Weights of a small transformer language model.
Size: vocabulary 2048, 1.39M parameters.
Architecture: LayerNorm before each block, learned positions, biases, tied embeddings.
Training: a variant of SOAP for these matrices, 120M tokens, 3653 steps.
Each number is 128 + 24 x the weight over the matrix's rms, rounded and kept within 0 to 255. Layers, rows and columns count from 0.

# layer 13 MLP up, 256x64, rms 0.262, rows 100-204, columns 0-63
[[128 160 118 133 142 155 152 144 121 124 118 141 122 156 145 134 137 112 170 122 104 120  98  93 122 120 119 158 103 122  74 119 130 127 131 161 160 100 151 161 147 126 167 137 147  91 143 128 129 151 115  90  90 110 109 102 124 150 136 146 137 113 134 146]
 [103 127 107 109  80 107 123 115 136 151 139 111 121 127 142  97 137 133 153 107 153 142 124 129 144 143 125 120 149  58  82 106 145 119 113 147 140 113 128 118  86  67 102 142 111 143 124 132 167 143 142 113 134 125 150 130 118  79 120 151 175 134 143 108]
 [157  97 162 151 128 130  78  97 143  84 122 105 149 107 115 123 125 128  88 123  98 118 134 130 129 134 127 111 117 132 131 139  79 119 135 129 122 172 123 137 112 135 160 100  86 100 123 126 150  78  70 124 101 123 108 103 117 139 132 131 131 147 100 109]
 [135 148 135 124 106 140 127 136 119 114 106 122 114  99  89 151 116 159 115 130 169  93 144 156 103 104 154 131 133 160 146 154 132 130  56 138 140 125 116 118 147 108 153 116 109 123 103 156 125 135 138 143 171 174  96 135  97 115 123 102 200 147 142 145]
 [149 150 163 110 127 166  89 145 145 162 102 141 135 103 122 113 101 134 140 109 142 157 119 119 128 119  99 109 144 136 130 132 134 138 125 145  98 125 135  93 130 126 119 128 147 136 138 135 153 117 105 106 101 100 142 139 123 120 111 125  98 140 115 134]
 [108 144 133 111 135 170 136 117 138 137 120 165 108 164 159  90 106 108 126 142 116 147 133  92 125 159 155 114 113 150 120 139 122 128 122 153 137 118 133 133 127 137 153  94 119 129 137  90 111 124 120 136  93  75 125 106 136 169 113 114 117 141 177 147]
 [135 149 175 137 144 165 124  85 174 171 146 119 195 126 146 103 142 124 139 116 124 128 137 121 132 131  95 147  93 167  78 141 140 110 139 129 124 133 115 133 106  97 127 153 157 125 139 192 113 146 109 159 136 135 100  92 111 166 127 123  97 119  87 110]
 [181 145 166 106 126 151 150 102 149 134 118 143 121 178 140 101 154 133 136 138 169 149 124  81 135 124 141 109 110 146  99 140 123 115 138 123 143 116 136  92 139  97 135 108 118  94 146 112 175 119  88  95 117 142 133 118 158 172 129 172 121 181 169 128]
 [175 157 138  89 111 126 116 130 124 113 145 145  84 191 103 130 146 111 130 103  89 124 143 115 129  98 136 142 146 112 113 110 161 139 113 126 124 184  77 141 175 148 135 175 131 109 137 126 157 152 101 105 121 150 146 137 125 115 148 145 166 118 136 128]
 [135 139 140 133 153  96 107 163 101 143 147 130  79 145 145  81  95 128 126 141 124 120 138 104 113 112 127 104 119 156 164 178 159 130  93 128 155 116 125 149 113 118 112 112 105  94 154 150 129 161 126 132 151 141 150 152 130 149 132 113 131 109 129 126]
 [139  88 127 132  83 127  71 127 145 165 123 102 107 146 132 121 112  95 155 150 150  82  97 142 136 114  60 109  98 146 134 120 110 144 131 111 136 114 159 163 123 121 133  99 142 122 126 138 155 119 145 100 113 104 136 149 161 117 147 117 196 118 100  84]
 [ 97 123 109 123 105 116  98 126 152 169 128 127 110 125 142 111 117 145 115 113 151 149 110 151 109 133 106 138 112 128 155 152 114 147  98 103 134 127 139 117 119 156 168 105 149 142 119  86 155  84 127 145 120 117 121 157 152 134 146 144 116 134 137 114]
 [132 113 102 133 110 127 133 133 107 138 183 135 147 144 117 128 104 152 140 115 123 108 185 167 109 139  52 122 125 118 140 138 149 126 121 139 190 142 127 113 137  92 127 120 104  94  68 167 158 122 103 119 119 148 123 132 126 129  95 162 106 157 127 125]
 [107 130 153 148 110 110 157 115  83 115 127 165 122 171  99 153  80 146 112 119 149 122 140  86 106 158  97  99 140  91 120 117 114  91 172  99 161 129 105 137 105  98 190 187 108  98 157 146 132 112 137 133 104  97 131 159 122 123 140 114 159  87  55 102]
 [127 110 172 125  98  97 136  78  77  98  68 141 163 119 141 132 148 131  98 142 105 134 135  92 141 165 134 181  84 118  93 142  68 125 121 163 103 114 114 126 127 172 136  86 110 111 124 127 148 156 109 133 123 159 167 101 136  99 154 126 113 122 110 119]
 [138 172 135 138 105 107  93 169 169 164 120 137 112 146 116  89 115 103 130 100 133 111 144 103 146 165 111 108 138 134 160 105 122 124 117 126 120 104 116 134 163 143 148  87 130 167 167 109 145 128 126  96 121 117 108 135 121 136 100 134 119 107 185  96]
 [106 150 159 115 100 154 124 160 141 130 151 152 142 102  84 124 130  79 145  87  92 103 101 156 142 127  62 127  90 147 137 137 114  73 125 131 107 133 127 133 121  96 157 143 114 115 151 185 104 115 131 142  97 134 125 128 100 147  94 131 138 125 180 129]
 [167 101 139 132 155 105  93  94 127 130 106 100 115  89 150 130 123 139  98 110 104 134 158  93 107 132 132 130 154 148 155 113 114 144 163 146 149 164 108 122 140 144 119 135 108 100 136 128 143 126  84 114 121 144 140 171 132 147 185 122 127  98 139 161]
 [136  96 119 101 161 128 110 113 106 142 103 103 104 114 138 129 119 114 137 123  99 133  92 146 138 124 133 139  97 116 129 128 122 164 167 124 144 141 152 132 108  96 161 161 151  83  87 120  93 149 136 138 115 118 129  96 120 148 136 154 121 126 107 148]
 [ 95 173 138 133 102  99 142  89 133 137 150 139 123 132 169 127 145 126 137 106 130 141  70 115 127 146 111  75  84 126 147 118 141 169 159 152 141 112  92 136 109  85 110 151 132  82 102 137 142 111  98 137 117 156 138 147 163 127  97 116  89 134 108  87]
 [118  96 129  89 120 143 111  87 170  86  95 108 126 137 128 125 182 111 140 138 146 134  82 155 154  93 104 147  98 101 175 133  88 124 140 131  97 153 171  83 121 122 137 109 145 130  95 161 143 123 149 107 143 163  99 131 143 120 112 106  86 126 114 141]
 [105 148 106 172 126  95 108 106 115  95 132 161 123 156  96 139 151 129  99 137 119 175  97 151  96 152 112 100 115 125 109 130 108 121 154 132 102 125 157 129 108 109 159 118 111 127 104 147 160  91 122 179 107 128 109  83 142 139 125 108 133 123 112 142]
 [134 158 146 134 129 139 168 109 132 164 126 133 145 122 178  98  97 182 159  81  92 150 163 134 127 129 151 110 118 151 147 134 131 122 125 147 161 159  92 109 148 140 122 133 101  84 127  75 110 121 122 145 107 118 106 111 132 141 114 178 163 104 126 118]
 [118  83 184 155 170 108 118 142 113  81 115 146 167 115 151 139 100 133 134 120 118 125 153 158 120 127 116  74 144 160 147 114 112 106 109 130 141 142  91 144 141 108 128  88 116 113 112  79 115 131  89  92 136 106 146 119 129  89 161 108 139  81 112 131]
 [ 83 168 126 191 123 144 108 143 114 163 118 121 162 125 159 134 117 178 105 127 148 152 148 117 122 167 105  88 144 159  99 134 167 129 102 110 113  78 126 125 129 120 135 122 130 109  80 146 109 157  99 160 134 134 101  94 141 166 132 135 137 107 135 160]
 [174 162 106 166 131 150 129 108 121 113 105  75 128 152 152 128 132 129 163 119 129  94 129 128 113 141 118 138 105 128 157 141  77 127 139 132 110 118 126 108 117 127 129 136 144 116 118 146  91 123 169  97  98 146 133 117 141 128 136  68 106 110 188 102]
 [ 81 157 134 144 118 137 149  88 154 132 135 146  61 115  98 119 184 161 112 153 118 111 124 142 139 144  66 115 116 163 129 149 124 164 124 106 146 154 106 159 150 117 147 138 154 100  83 152 145 149 122 146 112 171 132 118 168 120 143 122 133 119 136 114]
 [ 91 129 161 139 152  83 123 130 132 204 149 136 102 113 132 141 175 115 120 115 129  85 118  84 139 155 132 148  81 144 119  92 109  77 139 133  82 148 110 132 129 101 138  81 129  97 129 128 195 139 118 156 123 141 109 166 134  90 122  92 131 127 120  90]
 [156 118 131  86 126 175 125 138 158 152 148 102 107 121 115 128 145 128 126 145 124 100 172 164 118  86 150 147  85  84 140 128 105 106 133 105 150 131 119 148 109 121 167  90 103  68 117 117 142  95 107 120  90  82 106 127 156 146 160 103  78 134 176 138]
 [136 113 117 125 144 161 109 118  87  98 137  99 105 156 134  94 117 154 151 163 104 190 149 146 132 142 142 133 123 131  71 132 134  63 118 117 157 148 155 135 131 110 145 123 121 156 109 163 124  77 167 104 108 138 139 101 110 157 155 126 157  90 105 139]
 [140 132 152 148 156 124 109 172 141 149  81 141 134 123 139 121 110 139 139 121 160 130 129  93 108 198 125 118 121 147 123  97 133 112 151 111 107 124 142 151 135 121  89 128 129 142 121 129 153 146 117  79 132 210 105 103 109 153 115 113 131 110 108 115]
 [110 107 131  99 118 126 105 176 130 156 158 119 111 140 154 135 119 133 170 121 136  99 172 137 168 128 139  88 120 111 129 116 129 117 197 117 141 136 131 143 138 108  88 117 153 101 112 116 116 140 141 105 106 107 110 102 114 132 111 151 125 118 158 149]
 [124 128 155 128 137 103 156 125  96 115 149 135 178 129 164 110 141 130 159 143 110 124 109 149 168 107 131 104 108 149 145 138 135  97 165 115 178 119 131 121 132 124 130 140 129 147  81 172 113 122 117  91 132 125 126 115 164 177 151 136 145 119 134 132]
 [142 119 132  70 138 183  92 155 197 131  92 142 178 162 152 158 159 122 154 119 124 153 113 160 125 100 140 147 103 179 147 111 131 180 143 134 105 164 164 128 121 146 135 116 122 201 125 113 162 118 129 106 102 135  80 167 120 108 132  99 104  78 197 150]
 [149 181 117 105 136  98 134  99 161 105 132 128 130 134 132  81  79  97 142  97 161  96 131 134 104 131 124  85 111  91 138 113 127 111 104 143 103 136 134 104  93 127 114  87 147 101 129 185 119 115 124 156 134 112 103 142 111 153 101 150 129 121 142  92]
 [144 156 126 122 158 119 123 161 107 119 130 176 160 130 155 138 128 108 124 109 181 119 139 139  97 187  93 114 153 146 120 122 166  99 151 132 112 125 124 149 145 127  82  79 118  88 127 157 151 119 120 158 164 123  64 110 124 157 117  98 123 150  85 108]
 [ 69 154  74 124 111 132 109 101 111 118 158 103 160 157 143 120 129 122 110 145 137 163  86 107  85 146 141 115 154 128 159 110 121 141 138  84 117 107 157 157  96 132 111 107 127 182 142 103 149 128 158 126  89 137  93 144 112 146 113  76 133 129 105 100]
 [159 131 116 178 103  85 135  90 151 143 149 139 121 188 178 144 113 128 121 164 110 122 114 125 165 128 108  98 105 139 138 109 127 160  91 118 154 100 109 121 103 104 115 116 145 117 155 155 174 132 130 158 139 110 125 166 119 137 158 127 114 147 133  92]
 [139 125 119 135 131 125 120 121 138 136 107 163 101 125 104 147 127 118 127 148 142 152 117 125 185 106  98 148 135 137 123 141 118 122 187 123 153 168 128 115  93  80  95 157 148 173 127 154 141 102 106 131 117 114 146 124 130 163 136 174 173 133 108 160]
 [141  95 133 149 134 134 128 158 139 148 143 137 125 151 152 118 121 107 100 160 127 161 111 143 107 126 159 108 148  96 107 136 177 130 113 148 147 162  85 107 129 138 119  51 113 101 144 138 148 108  97  94  94  78 132 106 143 142 106 165 115 140 159 142]
 [194 118 132 144  96 149 131 101 129 151  94  93  57 103 120 116 118 145 125 169 155 156 124 127 110 118 105 167 126 117 156 157 153 131 108 130 139 137 106 105 109 128 110 112  80  92 168 159 153 142 153 140 133 167 149 104 123 101 114 129 120 141 145 136]
 [164 124 116 154 126 127 102 141 148 122  98 123 134 129 163 143  99 135 131 137 108 131 147 153 126 130 109 161 143 122 125 169 102  93 121 102 145 140  77 106  96 101 206 167  89 115 103 125 143 138 134 130 129 145 152 113 159  68 149 124 105 137 142 162]
 [110 133 165 105 164 110  99 101 144 124 128 113 149 134 130 125 129 149 109 114 127 129 107 152 171 126 124  68 135 108 150 167 110 104 144  87 105 128 125 146 157  99 139  99 145  92 137 164 127 112 149  89 143 142 101 118 104 118  73 128 131  78 118 130]
 [166 145 121  84 109 114 143 121 148 114 138 146  98 112 151 107 125 118 180 117 112 117 103 114 166  96 148 117 138  94 137  94 106 140 124 147 140 141 146 109 127 114 131 136 175 124 147 134 137 118 118  74  82 131 120  95 128 116 118 139 125  83 115 173]
 [118 158 135 121  96 105 136 141 160 129 111 139 131 143 112 134 130  94 129 128 143 134 112 102 119 110 119  91 124 155 129  85 132 139 160 133 140 130 132 127 119 127 112 136 102 137 137 127 172 117  94 156 105 117 150 128 144 132 108 133 126 108 134 154]
 [125 117 209 130 123 110 111 130 129 186  74 111 134 124 110 133  92 143 157 114 131 132 129 159 128 102 148 122 161 169 103  98 120 124 135 121 139 152 135 147 151  93 133 101 120 138 138 144 114 110 118 144 122 115 159 146 119 108 103 161 164 107 114 116]
 [116 137 165 101 104 108  79 109 140 128 118  99 101 144 134 107 114 126 123 120 136 150 141 138 129 162 100 138 121 117 121 115 106 151 112 123 136 143 140 152 125 128 164 109 113 163  95  72 119 125 145 132 110 139 183 107 170 103 156 124 139 139 121  96]
 [140 114 148 124 114 144 172 128 119 134  82 116  94 148 111 144 103  91 108 160 106  92 133 125 131 113 140 151 156 140 137 140 103 106 112 144 130 149 121  89 181 106 118 100 135 111 129 109 138 123 103  93  76 135 105 153 109 126 134 127 148 124 156 118]
 [112 136 101 102 100 146 119 164  96  99 158 110 128 148 112 108 123 154 111 130 116 126 133 120 111 100 118  29 111 111 147  86 178 126  87 125 135 150 110 116 131 118 120 108 118 103 134 111 113 122  98 124 157 107 127  85 148 144 156 103 130 159 155 127]
 [ 87 168 153 143  92 148 108 126 134 136 137 143  89 142 105  84 113 115 139 148  92 112 130 177 101 115 150 104 135 142 134 118  94  89 139 173 171 119 156  71 146 152 106 124 120 165 126 143 119 112 130 149 129 123 120 189 139 166  95 128 128 141 161 101]
 [124  95 164  98 153 127 165 104 120 171  88 113 150 141 161 116 166 130  99 108  68 122 126 143 124 100 134 144 106 169 132 117 134 108 116 110 140 161 142 127 162 145 188 117 121 133 103 116 133 138 133 111 127 154 117 108  99 100 133 113 126  95 110 121]
 [117 190 169 116 146 119 110 109 133 138 141  85 117 185 143 113 138 149 108 114 125 129 129 197 136 149 118 144 124 103 153 110 105  97 157 117 135 115 123 146 124 129 109 128  80  74 139 138 160 173 145 116 142 138 122 118 118 105  99 135  64 122 125 106]
 [150 145 117  87 121 201 126 152 107 129 113 142  83 117 131 116 157 124 106 117 153 103 137 139 115 109 106  67 130 122 119 119 154  87 126 130 145 125 114 121 128 136 105 162 131  99 115 126 128 138 127 119 194 155 117 105 123 124 147 123 175 105 125 149]
 [143  97 107 118 110 137 125 122  93  85 148 141 130 126 185 125 137 158 108 119 129 149 133 128 133 139 120 104 135 122 138 127 174 112 145 130 143 161 144 181  89 155 152 142 145  92  97 143 109 159 110 121 116 102 150 108 117 128 118 123 134 152 103 119]
 [111 125 132 147 167  97 108 148 148 128 114  79 131 124 162 123 154 138 161 148 138 135  93  85 129 118 139 117 103 125 123 118  91  76  78 126 144 109 135 123 113 115 162 135 152 152 130 132 113  98 112 146 115 173 123 131 118 101 142 115  84 134 147 115]
 [164 121 182 133 108  94  69 136 136 103 106 112 143 106 141 131 142 136 131 137 115 119 157 105 115 140 108 144 106 129 116 130  89  90 144 147 102 115 125 117 142 153 128  99 131 113 126 101 124 115 162  96 144 152 142 147 117 117 112  91 119 162 122 112]
 [134 127 100 117 134 100 106 112 141 112 102 129 132 106 145  99 141  97  89  85 143 149  95 121 141 104 110 164 134 125 123  98 146 134 131 135 138 128 161 157  89 156 142 165 114 131 117  99 153 133 137 142 169 136 132 128 119 113 134 119 116 152 168 145]
 [161 107 135 160 144 128 127 142 102 127 114 100 131 161 163 123 162 106 148  90  98 123 159 127 120 149 156 109 168 154 159 122 135 116 187 140 154 150 138 109  66 151  79 139 148 120 124 114 126 109 130  99 150 104 122 152 116 133 123 161  79 105 117 132]
 [ 98 152 165 112 138 129 100 139 167 149 119 149 121  99 123  77 136  97 156 133 104 142  69  90 165 152 125 137 131 142 127 127  93 160 133 132 126 173 131 116 115 107 150 113 137 172 143 119 153 140 128 140 114 116 134 172 155 118 128 117 143 114  72 140]
 [187 155 110 111  91 135  68 131 157 145 136 132 118 124 130 154 154 116 111 179 133 147 152 130 160 101  83 161 128 127 118 117 122 141 142 102 166 147  83 112  79 110 119  98 108 142 138 133 153 132 142 104 143 164 123  85 183 138 150 168 101 110 111 119]
 [120 136 119 129 146  80 109 180 117 107 146 155 113 152  98 121 151 115 150 125 163 104 134 133 131 125  99  53 124 144 121 147 126 160 123 173 170 169 129 130 116 132 101 137 156 137 143 139 107  96 142  92 127 131 143 128 165  78 139 104 140 141 159 126]
 [144 149 130 122 163 158 136 114 166 135 123 121  93 131 148 136 204  91 151 103 116 151 137 113 130 102 137 142  73 136 128 163 105 141 112 173 150 142 177 157 114 100 184 101  99 129 101 105 108 139 151  75 101 146 114 136 114 140 140 118 138 115 113 207]
 [118 103 148  82  82 109  99 114 160 180 137 134 154 112 182 115 136 166  95 158 113 194 134  87 139 140 114 135 125 130 150 124 123 114 138 100 151 115 130  95 107 154 150 120  99 128 193  94 114 184 120 143 111 129  98 158 123 116 134 117 147  85 149 157]
 [126 144 148 130 119 134 123 131  77 104 132 135  97 187 155 108  95 126 145 139 120 157 109 143 166 117 114 170 109 117  93 155  92 121 139 129 142 127 152 159 139 140 156 108 121  82 167 135 161 151 129 123 127  83 152 105 137 128 152 109  75 139  95 146]
 [107  99 141 134  93 105 105 167 104 155 124 127 107 135 108 133 158 114 138 144 199 122 150 113  89 173 113 143 162 119 118 105 109 124 124 136 102 136 153 113 160 121 105  91 147 148 120 102 108  99 161 107 117 143 120 125  99 147 154 105 122 142 102 147]
 [130 134  99  89 111 100 115 117  95 124 145 178 125 130 117 120 120 151  90 135 121  95 149 105 159 145 128 136 128 134  98 109 112  85 146  84 154 172  96 107 104 149  88 131 149 135 134 117 150  98 143  93 138 137  96 129 146 121 130 126 110 166 151 117]
 [143 120 133 173 120 149 155  95 132 164 138  98 170 133 144 107 146 127 104  75 146 120 115 103 136 142 110 135 131  80 159 140 198 128 149 151  75 162 128 126 115 112 135 130 135 150  81 115 132 121 134 176 157 101 121  81 147 105 110 127  93 142 123 128]
 [164 149 124  66 143 147  96 171 143 137 103  84 173 118 124 130 141 101 154 121 122 123  79 123 122 138 104 125 140 148 159 169 158 161 135 125 141 117 154 119 159 117  97 107 151 101 168 112 145 149 180 110 114 129 141 137 106 113 143 149 175 137 162 117]
 [136 148 136 137 102 113 138 168 142 168 135 137  97 118 145  93 137 125  79  79 178 126 128 122 145 122 116 129 104 140 114 111  92  84 163 148 139 113 137 169 108 145 132 119 125 106 131 106 132 145 111 120 151 103  78 161 159 113 146 108 113 103  85 131]
 [156 183  66 119 128 139 154  84 185  52 121 151  90 174 189 159  98  99 152 189 101 116 113 157 166 136 157 102 149 103 154 135  99 122 121 162 150 145 177  96 134 119 110  69 170 136 115 141 158 138 147 116 149 105 125 147 159 146 137  88 144 160 128 142]
 [145  74 152 157 118 156 100  89 141 140 117 156 111 119 157 148 143 112 158 124 102  73 124 172 136 127 105 110 123 130 108 132 145 125 109 147 123 105 122 113 150  66 123 139 127 104 102 187 167 110 123 125 116 132 130  93 137 119 153 111 133 147 149 157]
 [157 108 116 154 101 144 147 147 100 126 166 127 130 133 115 135 110 113 100  96 134 110 133  92 189 100  76 168 155 145 128 155 176 141 139 114 137 133 129  88 112  93 154  82  97  98 109 139 133 118 128 113 159  91  82 100 146 107  90 125 123 160 137 157]
 [148 140 185  94  78 154 100 160 183 155 114 145 123 130 152  78 148 150 162  78 187 148 190 131 124 150 147 128 141 139 141 159 125 134  72 115 117 101 111 137 124 161 170 131  36 139 188 127 184  92 122 112 133 121 104 161 101 154 121 129 127 163 141 176]
 [136  83 177 131 113 132 137 152 110 103 117 108 158 129 119 152 118  99 136  86 137 156 129  74 191 160 123 118 140 135 139 137 174 109 152 144 112 132 158 170 120 118 112 145 151 161 136 153 134 192  97 168  86  95 102 109 114 115 149 110 128 142 119 145]
 [138 140 168 150 138 137 106 138 134 129 124 181 106 135 161 124 132 124 148 140 129 100 105 146 131 131 109 126 139 119  94 169 125 103 141 114  93 121 132 123 140 158 100  76 123  70 107 158 140 161 143 103 139  92 131 107 116 146 117 112 104 131 105 132]
 [139 150 140 145  93  94 125 117 140 128 111 149 134 128 167 121  84 156  91 128 159 134 146 138 118 149  88 149 135 138 117  96 127 117 124 155 156 109 108 113 131 107  86 153 121 121 123  93 122 134 132 133 156 158  92 140 136 140 118 142 142 168 119 107]
 [112 167 132 131 122 156 134 119 146 139 126 132 109 133 149 151 108 113 145 126 117 115 118 103  98 105 132 139 138 138 115 120 113 126 126 150 132 151 171 127 116 127 107 131 142 128 111 140 138 120 134 126 136 107 149 109 121 134 127 151 139 126 119 108]
 [161 111 139  76  94 139  70 131 144 124 152  97 114 145 152 111  78 121 117 120 176 145 153  92 132 164 115 152 138 104 176 155 172 100 160 127 123 123 132  85 116 126 104 134  81 125 194 122 123 131 114 139 100 102 124 131 139 134 160 121 131 168 146 108]
 [146 118 139  92 123 140  93 151 117 136 116 135 140 170 137 122 136 134 145 126 137 125 138 101 131  93 154 110 112 136  75 137 165 136  97 146 144 111 156 131 140 135 116 139 117 117 145 135 135 135 130 132  86  56  95 147  99 127 144 148 110 104 138 180]
 [109 114 140 127  94 120 128  93 139 167 116 136 186  94 128 136 149  89 130 162 158 176 117 110 128 155  88 147 119 166 152 169 124 138 117 146 125 134 129 136  94  99 138 117 133 127 154 101 184 196 145 150 109 164  81 167 132  93 136 151 134 101 126 162]
 [115 136 125 141 140 163  95 159 106 140 109 121 183 126  98 107  70  93 147 101 157  82 151  67 138 106 175 163 130 112 112 132  96 132 151 179 105  81 107 179 140 147 135 133 134 129 121 119 107 124 130 101 150 140  89 132 123 121 125 132 111 118 142 121]
 [128 143 138 116 134 113 127 124 146 145 145 143 144 117 130 120 120 134 134 133 135 149  97 123 149 140 134 151 133 125 140 131 160 113 170 133 126 125 126 125 129 136 130 114 138 161 144 119 129 141 109 152 120 137 118 136 105 134 134 117 142 129 119 142]
 [125 153 122  93 120 121 136 139 140 110 134 130  89 155 137 138 150 132 119 139 124 192 138  98 158 169  88 149  87  74 111 148 119  89 129 135 130 171 100 134  75 147 141 162  84 131 141 136 160 191 152 156 123  94 151 136 101 136 159 142 102  60 144 141]
 [121 125 109 126 109 145  77 128 102  89 113 127 136 118 141 126 110 111 140 125 171  98 152 130 109 144  92 143 132  97 124 159 126 136 112 143 111 110 142 157 129 117 122 117 122 108  83 150 138 169 102 110 120  99 104 105 133 188 168 112 109 110  99 183]
 [132  90 154 145 134 134 133 174 135 128  98 127 128 111 157 113 107 150 131 130 135 131 134 120  87 112 126 142 128 117 123 127 139 112 120  57 161 109 133 142 110 155 122 119 112 122 145 118 105 130 145 122  96 127 135 149 156 159 133 141 116 131 155 130]
 [111 156 134 129 101 115 132 175 102 122 104 112 149 109 113 121 140 140 147 134  67 129 114 124 129 132  97  97 103 133 120 107 136 152 133 136 146 143 141 169 136 119 146 112 110 135 122 154 135 126 146 136 138 108 125 166 174  83 110  99 105 110  83 178]
 [135  91 167 120 116 134  94 156 153 125 126  89 133 142 131 120 143 120 122 135 145 132 149 148 149 113 147 142 107  74 133 112 128 132 141 144 158 137 146 105 115 151 143 163 145 135 107 141 110 107 114 143  67 124 118 140 121 124 127 181 126 155 126 145]
 [126 167 197 147 152 140 149 139 121  95 162 112 142 116 191 142 108 111  92 131 124 129 151  93 145 154 127 134 158 165 169 133 138  72 155 138 119  95 103 140 124 164 138 111 128 122 108 124 108 185 120 157 123 143 136  94 116 151 141 112 132 116 155 164]
 [130 160 162  80 130 150 140 121 128 131 108 140 128 148  90 103  68  97 108 119 160 124  90 156 106 158 162 114  81 131 131 142 174 183 153 105 127 137 156 152 104 124 129 148 141 150 135 135  88 149 135 110 113 113 126 114 131 157 132 113 167 113 125 128]
 [149 113 149 163 143 111 126  99 101 108  97 150 183 138 148 130 127 117 118 133 137 139 106 147  84 100 111  87 133 119 122 138 130 168 144  89 143 151 157 146 118 147 135 157 109 154 113 135 134 110 106 138  99 140 145 114  99 149 154 133  80 117 118 127]
 [133 143 108 174 118 143 140 148  73 137 118 124 134 174 180 100 127 132  97 187 110 157 143 138 124 142 123 137 164 127 180 113 127 112 146 111  92 143  86 143  82 150 133 138  87 158 128 124 100 137 145 129 152 122  87 164 110 118 188 111 115 104 108 104]
 [ 95 145 116 134  77 159 190 152  97 177 141 124  87 119 136  88  99 125 125  98 110  99 138 123 149 134 136 126  96 165 127  99 130 147 141 126 199 113 117 141 133 140 164 126 147 105 121 118 114 134 125 113 121 111 119 117 158 142 130 167 125 152 115 144]
 [119 147 129 132 144 136 125 109 125 163 119 131 129 130  53 119  93 118  99 187 121 158 116  93 150  79  93 111 115 166 140 138 120 123 117 125 100 182  92 112 157 136 126 126 156 135 171 163 116 151  92 171 129 148 113 184  94 120  85 139 183 151 136 110]
 [121 172 191 134 131 105 153 121 141 147 146 112 186 108 205  97 121 102 144 138 136 142 124 124 112 137  87 134 119 126 136 109 135  95  98 131 117 144  59 170 131 167 149  91 152 124 125 132 116 127 106 147  95 121 125 131 140 134 153 154 147  87  98 108]
 [112 109 144 130 134 103 120 115 114 127 116 146 133 106 146 143 123 108 154 162 141 151 137 125 146 170 126 105 143  66 123 124 150 114 134 112 120 205 146 101 149 135 139  92 120 158 139 162 176 139 158 128 114 132 165 146 125 114 153 112 124 156 112 136]
 [158 109 139 196 132 145 124 162 124 110 113 147  67  96 134 146 145  85 140 117 142 129 116 113 127 105 154 101 124 133 112 133 109 124 139 163 143 109 114 103 103 129 125 115 134 131 124 106  89 143 152 135 151 141  98 141  72  95 123 107 126 142 159 110]
 [135 134 144 154 157 118 137 113 109 129 109 135 160 134 148 118 146 139 137 137 137 170 119 124 122 151 149 141 144 120 115 128 159 108 152 134 109 116  58  95 135  95 150 162 134 145 110 145 121 142 118 153 156  89  86  95 132 139 146 127 136 128 109 156]
 [124 125 125 134 140 109 116 125 109 145 117 117 128 115 170 152 119 116 129 115 111  87 103 137 117  99 178 127 136 163 124 112 121  90 163 111 113 151 105  93 121 110 153 162 134 117 128 148 151  85 130 151 117 101 134 126  97 131 161 117 100 148 126 130]
 [125 104  93  92 112 155 100  97  77 117 131 128 120 131 139 142 107 135 138  98 178 112 119 152 120 111  95  89  84 125 141 103 103 103 100  96 158 136  94 117 119 136 108 150 123 111 141 129 123 121 130 102 122 109 107 144 103  81 172  79 161 117  76 128]
 [116 110  95 124  87 153 131 125 125 119 179 147 139 121 103 143 137 162 121  95 140 157 109 121 118  84 156 134 119 126 194 120 117 141 175 118 137 120 157 134 126 187 123 106 159 144 132 120 168 134 132 144 114 134 131  86 146 170 142 109 130 142 139 158]
 [166 139 162  76 101 123 127 116 123 116 173 143 135 138 125  95 108 143 155 107 132 142 187 133 120 112 109 127 146 139 123 161  95 128 130 115 147 123 115 105 104 105 124 125 113 134 174 141  89 134  92 131 138 141 111 118 113 107 151  90 125 169 110 133]
 [135 125 137 166 119 123 116 142 114 156 108 145 143  76 103  91 136 155 153 108 104  90 104  94  95 136 103 106 131 135 174 111 120 110 117 143 111 126 113 108  88 119  93  96 129 128 117 149 135 129 125 166 111 110 169 140 150  97 125 146 123 119 111 132]
 [128 162 143 113 133 151 118 124 137 162  84 124 116 133  85 141 113 151 124 145 137 109 128 101 111 177 130 116 137 138 136 132 130 139  87 161 141 147 148 152  77 168 147 114 118 152 162 164 148 169 114 107 171 142 105 151 118 132 170 144 118 117 175  87]
 [139 121 100 124 141 116 104 119 145  66 115  97  75 142 176 139 101 104  95 164 126 129 126 134 117 113 180 133 115 109 141 159 155 140 149 110 142  99 142 144 114  78 108 124 179  99 139 136 118 131 149 155 127 134 125 159 109 166 124 150 164 159 128 158]
 [170 142 140 100 135 125 116 133 155 129 129 142 111 104 113 113 133 129 157 152 139 156 106 162 135  93 154 167 152 118 137 131 144 133 137  97 125 120 106  93 149 145 149 124 120 141 162 159 197  86 107 115  90 115 131 154  97  93  90 138 139 137 148 156]]